python train.py --num_hidden_layers=10 --hidden_size=96 --num_attention_heads=2 --num_key_value_heads=2 --head_dim=32 --intermediate_size=384 --vocab_size=4096 --hidden_act="squared_relu" --norm="rmsnorm" --norm_place="pre" --norm_eps=1e-06 --positions="rope" --rope_theta=10000.0 --rope_fraction=0.75 --qk_norm=true --attn_scale=0.187 --bias="none" --tie_word_embeddings=false --parallel_block=false --extras=["capped logits"] --init="normal" --init_std_qkv=0.0541 --init_std_o=0.0 --init_std_up=0.0541 --init_std_down=0.0 --optimizer="soap_variant" --learning_rate=0.0082 --lr_mult_up=1.36 --beta1=0.95 --beta2=0.98 --lr_head=0.0121 --warmup_steps=34 --schedule="wsd" --decay_fraction=0.942 --decay_shape="cos" --final_lr_fraction=0.0 --batch_tokens=32768 --max_seq_len=1024 --doc_mask=true --train_tokens=131100000 --max_steps=4001 --dataset="wikipedia_en"
Each number is 500 + 50 x the weight over the matrix's rms, rounded and kept within 0 to 999. Layers, rows and columns count from 0. Numbers have three digits each.

# up: layer 4 MLP up, 384x96, rms 0.28, rows 126-157, columns 0-95
# down: layer 4 MLP down (transposed), 384x96, rms 0.215, rows 126-157, columns 0-95
up126:513530515477563515521473480516489433532523563483552483390515477511558520363445467519518566401502483502484446495505479509430432471493480469508488492428536477526541585491404571525607556456517520467502530430593581524603553456602590539421489556429419385466501521468554513469444468513503509481
down126:506438600490469485518509513543417534491515502458582463488497501544515564510536493501580511512509510596500462468532440475571440540506506530457539562553535512492528517569530483482458462482578510506540514509529506524462512483480524493527469501518510522518526457576552545457498451529514493461
up127:483424539522466558531423434543547479529497549584457486450466425384496551395468491527460493419529556463471481522535565486492555456535424506559493563435422478495484588513531527457555552403527418493510417501490528548496551416470572449472398369483505397474418483415489410461572559494420533470
down127:491486473511478635486494547629448381467505457420493504524420503601430469406600484444532525534560519449479494505524538407401450605572505522465539548453441451499429512492419559556510419527464516548512473504505486588495471512524603498495515518532501419491466414459530490524548521499507478449
up128:487552432487486415379498506407548475453542485549457643500556467467486560456474465533555472546426504515495433503465439495473575558557485479446426471626610497444536520683467447522411621445441480545577527447606583528580547474501504593504534480493557537533567483540566423478576565495468545479
down128:496560452542530505624527518405485457602436371386536477464392502441531463533488527474527381388398546556476535450622503473624426472512498418465519470489533577574529526439462492527581525448461565383455455449539519357513548601589539471441513414455516589539517486477452495568426554537465568526
up129:486564499484558473525468487564469500444566511540516557487533447480494507467501475499424556428497399446529429500453511543521493452425532568463560469488503519547502452477502552479479555535557402511476508495569441513536552440468477467452516552487505441462531556551428559487490584511522619561
down129:459418587478488516460534539479362480512426430502593460505566536596520408534508519567567458537411484525490447449531481453450523581485523533445504503530583455458415492550471567499547546431413515407538530519460501519505551457593478533545475496529476500509506520491467527487488455519552574444
up130:489482524597489499440533523440506592560543510489463437613457561481500495461383486504484525364575427458530495549457481456450585445338457526489576520470604548515465579552444537492422427577526506446437476483467479483443454504469514509463554460443494558552585446488508445566539566392638496532
down130:439568542437560512475614475537420488495447565535512509475500499488511579407537563488536558529548478521480522463479491465395529533521519445522483519526446485547463532550505464523468660525512506426524471537496513420574481500486500462567508484481493522552505520554547477543439454579490497429
up131:512497488473498586485414512443554451471528434533439574509482454413530601514498476489459604558461480405555470500490467500431577513489516646480479468519519580458468516555501493469454459460497495496407513479562641539529502398454586473456566524432481396411467586454514450516542516484443493524
down131:480470544502452457537616498589520462486490476520483490487462545501493507576433529523574525650570493592575518444522509479493496564487423481432590446517477563477490451504477451541386409422456509469407443561450524500437570497416530484484500511485553561508478422454501578537478595476418484508
up132:502486511487526510528488522511543516503509490535471521495537502505513511489514479478509503450508510481506491518501489511489538451497512502477483504489522508489467506491524485478494513500498534500524534509523535510494478491501490493514517500513517491483498504521489490473490513513511488478
down132:498506498473466516526465498502525531474498479486481492502490519473487464517511481456511533445490537485496486490510478504492502510464503533508497495503508481547447517487516500494468523487489513509531523535486503502499495518466498508481480494551509498514534521484512524490518550513472495507
up133:535594470535563549529405451534477498505527546530480528590468442476393535520519504530500698439455494497475464560518497482444496514495513427443438529555493392514526429433621503522476533456574516651564531438631580367528467369434441506502557521444601567532530516418595520428437467497548535495
down133:545582420494544555474552500436468440533458385520482521502450411607460555595475469431504484551424554399473429516538496510544494484439460465504611518427491495587549422416448477493428565516456430483503501467513530565524492514510565530470509477513477444606404527417407511472434505378457535556
up134:568529453520527484556475485482531460614504569360499499541551527466528568438471511557577434435487439464439498506493478580513490465438496424513581504381539513568472474430456495543508599466545536474556575466529521524505539387443507507560510495394504471497538498480603390482479528517455520439
down134:504496455469551497463601475449426516521521552493536421500462553482482462505409736489469473478494442537557479522546516498490481535470659557574518577386425562471508418497460477423526475492534485472547509488621451516461531490517629378432540429513454478497518459469582555535457517506521551519
up135:553565516476560450625542441409498608595495478409480582454436545448481661523448569479378430469508480576459501583392499476441457509411537523406443432547531468486472552544411557419452498555455525547536503451560422520533522447458433458459531575493502514540434566500412482452535520394535502493
down135:481481399471474538449416453516439472526572455430614489544418480582424456440428520535564533477489477476521488549406554541490500539457507532483435469521507553482541504576536498449408452487519514475524468517462467451464626505511494539598426473540432459575492563457391525521502580559557449427
up136:495443506596517506496428520432563537501442432532444549478496394436522423544559470567440590406475605440500422517421451493504520483567472504416486542591577574511472462553547483437486505512454507556556564557592487540550448439532433535495551513448468502422634531488516526520550507502531479443
down136:440472431474536523506466563601546505502463538579407475530554593463623469460513432525519569470555523490439523417445452551446451470564474483503558566528497508559464507435451453547550492479394530536512469486548528451506447480540411494411534581486485386410511502572435450399546659571475445683
up137:508496460555434471530505518489519476547525433418509510537527501468460512504461580522568590432455580468519512484502436485436535499453441510501504570510519499553502344515538524487490545503438478590438483409494492477574498570416538515430528518447506517547450547511506533506528538458542495497
down137:491509449499439527528487468530566449534550435542435532503473559420455477476530480545564534472535508456449523550432525454557507563532446491462510468433484479597426429563508555507481444515508432432473441543526523481507505497561557453508488493450479502455544454417485416451493505500411440495
up138:512383411500463571485501551500485592574483562490461482597474471604547506435460551409483483509474504384563521572470513447444501399501551555498445451478503512467633574549523600475607455624509488489478507467553473553428653386540516464435511502534594544543497537482442443502509466572473482480
down138:460492507499544451499500548445523583585522479573450514573518435553454516540436576521525562632512565546513456604437620534445433504480472514533502378586381489447468551525527547633483456520502459553526478520494524592521478613469477448475565588560528485514450528491573422474415440489543451526
up139:528558417421584439586435500496391571484456468495460489503518462456589542531439492536683443463494434489425497571490598558443446468538419473526537550433477510547520547436602548435402539465530493446528550354648440462557494387435555546494464476338442447536490569549462461428443557474498541513
down139:519429442533302509554634546505395467465506519602554516463481500560451510482438501448461472528528447589545528482550573429521578482541574521504458442457533587545492466542476442416485471515525397397490496499623392515529418518426520535576493486607509454561474448499520547591529514490503535486
up140:385452449515379517414535475447546529526513584517509579565429462459550443419449507624500441373484509519538562514398443506539474485560551532478497457537570582548505501457482498455492555547580452518517417408567538560402579503597448474550458502538563484530461473465453557508479483480528509452
down140:392540547437455531512446567567446519521426491493486560401504500469507402539466493502596519601520464559483557485395480539475459462414436467559509518556482510515537582536496517508443442487540516474533465549538475554602446538598487525446585493543450574581485542419501512432458608516581565577
up141:517496552484580525511500560537541463589503512419439413598525493541438497452537516499526480526549478483553440553469512558411589526456434498508452516566470536424508533515563523505467540524511538543528504413531468569429478436353508470456544564546587440553508565495593434432423501416552500486
down141:530483524466427461509531518514497534551556521603602491406552527414530503572526567468447494525486473510493497447461505504575479503489595498516451530598413462512481478467501574558507533533473516442490541601512512559543547506480461436491405456484582533477496432496466462483558560509534428480
up142:504556448460506487407546418548452462524561511612522440562615497464455496489508498416453530537508529522483534444491523523531518428536483495464424483503526480526604512548555446360484518517509532584470450494561555528417475468504465551476445411550509466478455530440383494401567576493526477547
down142:450509569542472525368405485592440460443463423497484431559556563472516545558560514536547583558526416595514467481489480568476478501527503503508506474585481396484489481480469521585512457524468450441551480470575511484446543488460520490421575541527521504442509564538527629481458486565399489409
up143:494487521519488600515482510317504521543451468482476520524517417484494540515560495583454529485480638538491564449612517429452481441565585454457498482531504580425549479510566453477533454478459573479530508484560539495451496509460578459565481521469409462451485492482416480561546587475478518584
down143:464478521508431468549514515557539474462487461458471525460506535443540483547509502384501455501412432495498409498484460463477446415512467515489487610558505511553488458405424461501368552462508397444515532624519461400536556428532541514517525486507524449587501520465561529522444438508461461490
up144:471523560578496534519412523373518478552489465492502580474619480459571442602521492483470601497521575504560483504471473593479527390446512554512480491462454450393555392515564562459586488423486541481541517396406514562447529464472483509369521510540534530472447534540480487483505564523448494543
down144:550542543477519492558539578491517483522472532503567517529493404431481470426538473378479555424450448504550476489520459435478493569442505415431481486430510431427554429436524482518508585426487481559427517423528458389469502458519513507437508490437492577432444533533515527584528471438441513561
up145:518558476477572502446586426441533422549613525566475431557522470476517421555500523455493508405468552488587541483554485444461466480495451570543528512452435501472455519537475473538529535451500525544495559555526474469529531465493531438433501446577544535488473419528518442439489546514544447478
down145:450485494514502549399505565468485489507529546494532542518555550528483506497507545417484574546434478494489496553469481442514496463563505462499526524443401485466490476413528453472515527570402495572438550549472546433622502495534502482481548433479450536408534483527571533558509598581524460415
up146:453451501547547610496405537394478597472527494518477522569511398547590546480497507490478470480464472490497556490508534540484538559474451534494420486545525476432530541445473500465501489363536432559560551427488521560522519429531528477347562338575513393508476468533526600466553529422560428519
down146:532459539518373468592529559538566501503460564518455383457479485570477530399480592447475567435548516557440506435467506416600531600518486549519537500544578526506490493509463456534459519517527525530566588592500498496522617475484512541411458388514486494488462449503632512431444482528495552491
up147:450564462491602511544483479590479447449440526487456503483511490509546398516567510553542465485600579394602537514451359539490482520457487436480504534493510551547542524460634495440495607518518576486483483477508585554451507516435510532510508419549586572526554462565564554473622515537478476465
down147:491489582477541490556542464546475518479522497555457456487446474471537416502516566429569529535624519573565528494484480441427533588431524572486542562442556502455484481484465509530520463458508497525510446548460548507516475502404561521430439474540575525537434434480505496508546509437553549513
up148:433489541542574519457441581452440489562491528487482534464469459558452492373514494395564444497444514430521514443554509571455544543460596563533506498529482570522550474488508504519525597538595515549561578469483561492479453470434525482503623496554432518533465521467453511489495481526523533510
down148:481566458603461415460521464464555529430522446505419466537486469424520611411586512483468425395546476406446519501499558537505489450402508508525504462504503516520530548457546493358451608549412471525529455500511503497448535465492578516495500509477504481490449526461511428507541594391472404516
up149:527500464546552533490399511557499520497456545479489536536578486423488521457488543520595471418421551512533477550494494464460533500403534459526425580482545376473507495294417522601611560470547486475556513521482541497511492437544622501541476474505501498440480407592596494487463418501537480447
down149:478459570582518441576496564535438432481503468511470483542426510511552522537543536542503474561593484497392551483443447424640556469511584501457565509494484505486487369466463497540498518495393503565508502616511516519468523501474508431483523398512522534525423432542489519394513443450470489496
up150:453466412473428510471453382543476517502494536486511597516523552510448480477453504469581487435537578438528550514434563507459488470491487472500472542487540476518398494576462504417540521397481440546546505560458436573436454471454503630437409428514459522486493486465574478422479473506534378544
down150:586541578532486487540469537542409479460499425514502476484584485464524575551490563494552459520502483482436503434596497428505464554526525465555518447545486537556469476503504515521420517460551549497459557512548425558522437488521495479536524523500537513490509516490592509467531593492549611404
up151:478496469550554443462393541506554460456500598488526480416474551485511465478527586532400559474477527506540429532491574538602541511535594457430542456514549563520493500515567481459477546448465544484550472546520482622565508498432538514424592535437494421442533569479467557561581455510535506483
down151:475456446585465587402441454448523561539454491485492433512442472470559453506445457516493570548465542438436494525445645380462543610482556527462475477608540494546443522506566476533460442571432471469436516486520588476391500534408611553466455519558478507423568544518543494506516433510529560431
up152:443492493457431587479411554538489412504495443465488481458521474421519523531513410493459472469516442458520325564551461578395494451455485396472509493561510603416601608422481424548536583534499578392479508464613508578463459420431529513529568541454501514545521494463478496435535561523521522544
down152:503471546597538473536462496502622543509543403559452465515553457590448505501451421488493547522543578428620533497545526451534455398530426495423539572504497457465538457468447554524552501478495571474598442504409459443487437459410475581472555583559472487485458532483474467502462465537496580567
up153:537434475425519444448518521484508498479512480535501655523520422515537537451469487515516477381463606422481459493587504512525606467480527488450484559571442355462561434545478476508509488468520567544563520517448564598538539596489553523541449511483479534570567575515472511487548451459434535433
down153:602423395527536507528531447482542470468401382606441472523475460527501465543503473496554492500501521492520504562557472487494504518595534501542514506444352511495563544500537507507544432542523605455548442482500563543577617445512517384582478551545476590473445460519501528423465516492509547670
up154:498527497478524499495461518493525497506480530476527526516517484519480508480491530521453491470480547479503479493526491506504492496507500489493543520487486497484473530510501500494481480533524470497518494507539469496515489483502521490515546461495474484475449482516513487478496473492524511510
down154:484537478497513474475549483523525470500519517518495478471513460501511479529463528461489458503479475521522514484529494515495506503493527512554479484494497516530540491490529489505527484509489496500502482517539515487528545483487474513504487538492506495489519490523482486509508507470482515492
up155:575547543475554488523491445470552464544527512482577539496455520481604496442549402508560421483501542430495515538575467496501548523518497445437518545422558516589521481540441504460600552485455507477511471513522526483458521447489444525442583473513552427518449507446517475486489522496454542546
down155:500454644409530519447510618519444422432554497519505526469410479472555567530569539524466542504574512519529525559539527465504503572526477538561524594391530527464482350479561499518427519457482402530470494470501536542486594476526503454459499526397484503487485505520477528489408415438562457533
up156:562465483416508499463524522525486429634438440509489432523439516536456467536468520576550469473523546520542428498534575623479540535497417538487478404452500539468409556572560573458468469575475472504542539497612440367545525510476461458395480513510484454384475521513436475528580490412501578548
down156:464431501503499536452520468501445488510440528453510525574444422513499524418562548464604555396513475613525479448519474542532550430550488397528453459457498452549500410544477587485461531467492626521452537591442469581431370454550504559509448611516473470627459593423465458518517567552532548495
up157:433589494499435530463423474509460602508513549536449510481542481497538511529551422432518448453542554405477579410517612530505537529501515475482471420451532559554472533493516568589562473430526490591451601554518498506499562453489504474462494461580450508495496508555527544496557520459553486532
down157:524543574530505481571439457530431533470456453469513472512389465472532418525470505480498497507507543437488543408493452435537556538567513539536458448594530486418453471505440533416453582561433455545477472553494456521456554491501628509488508517563467491467468554545465484616424452446449511555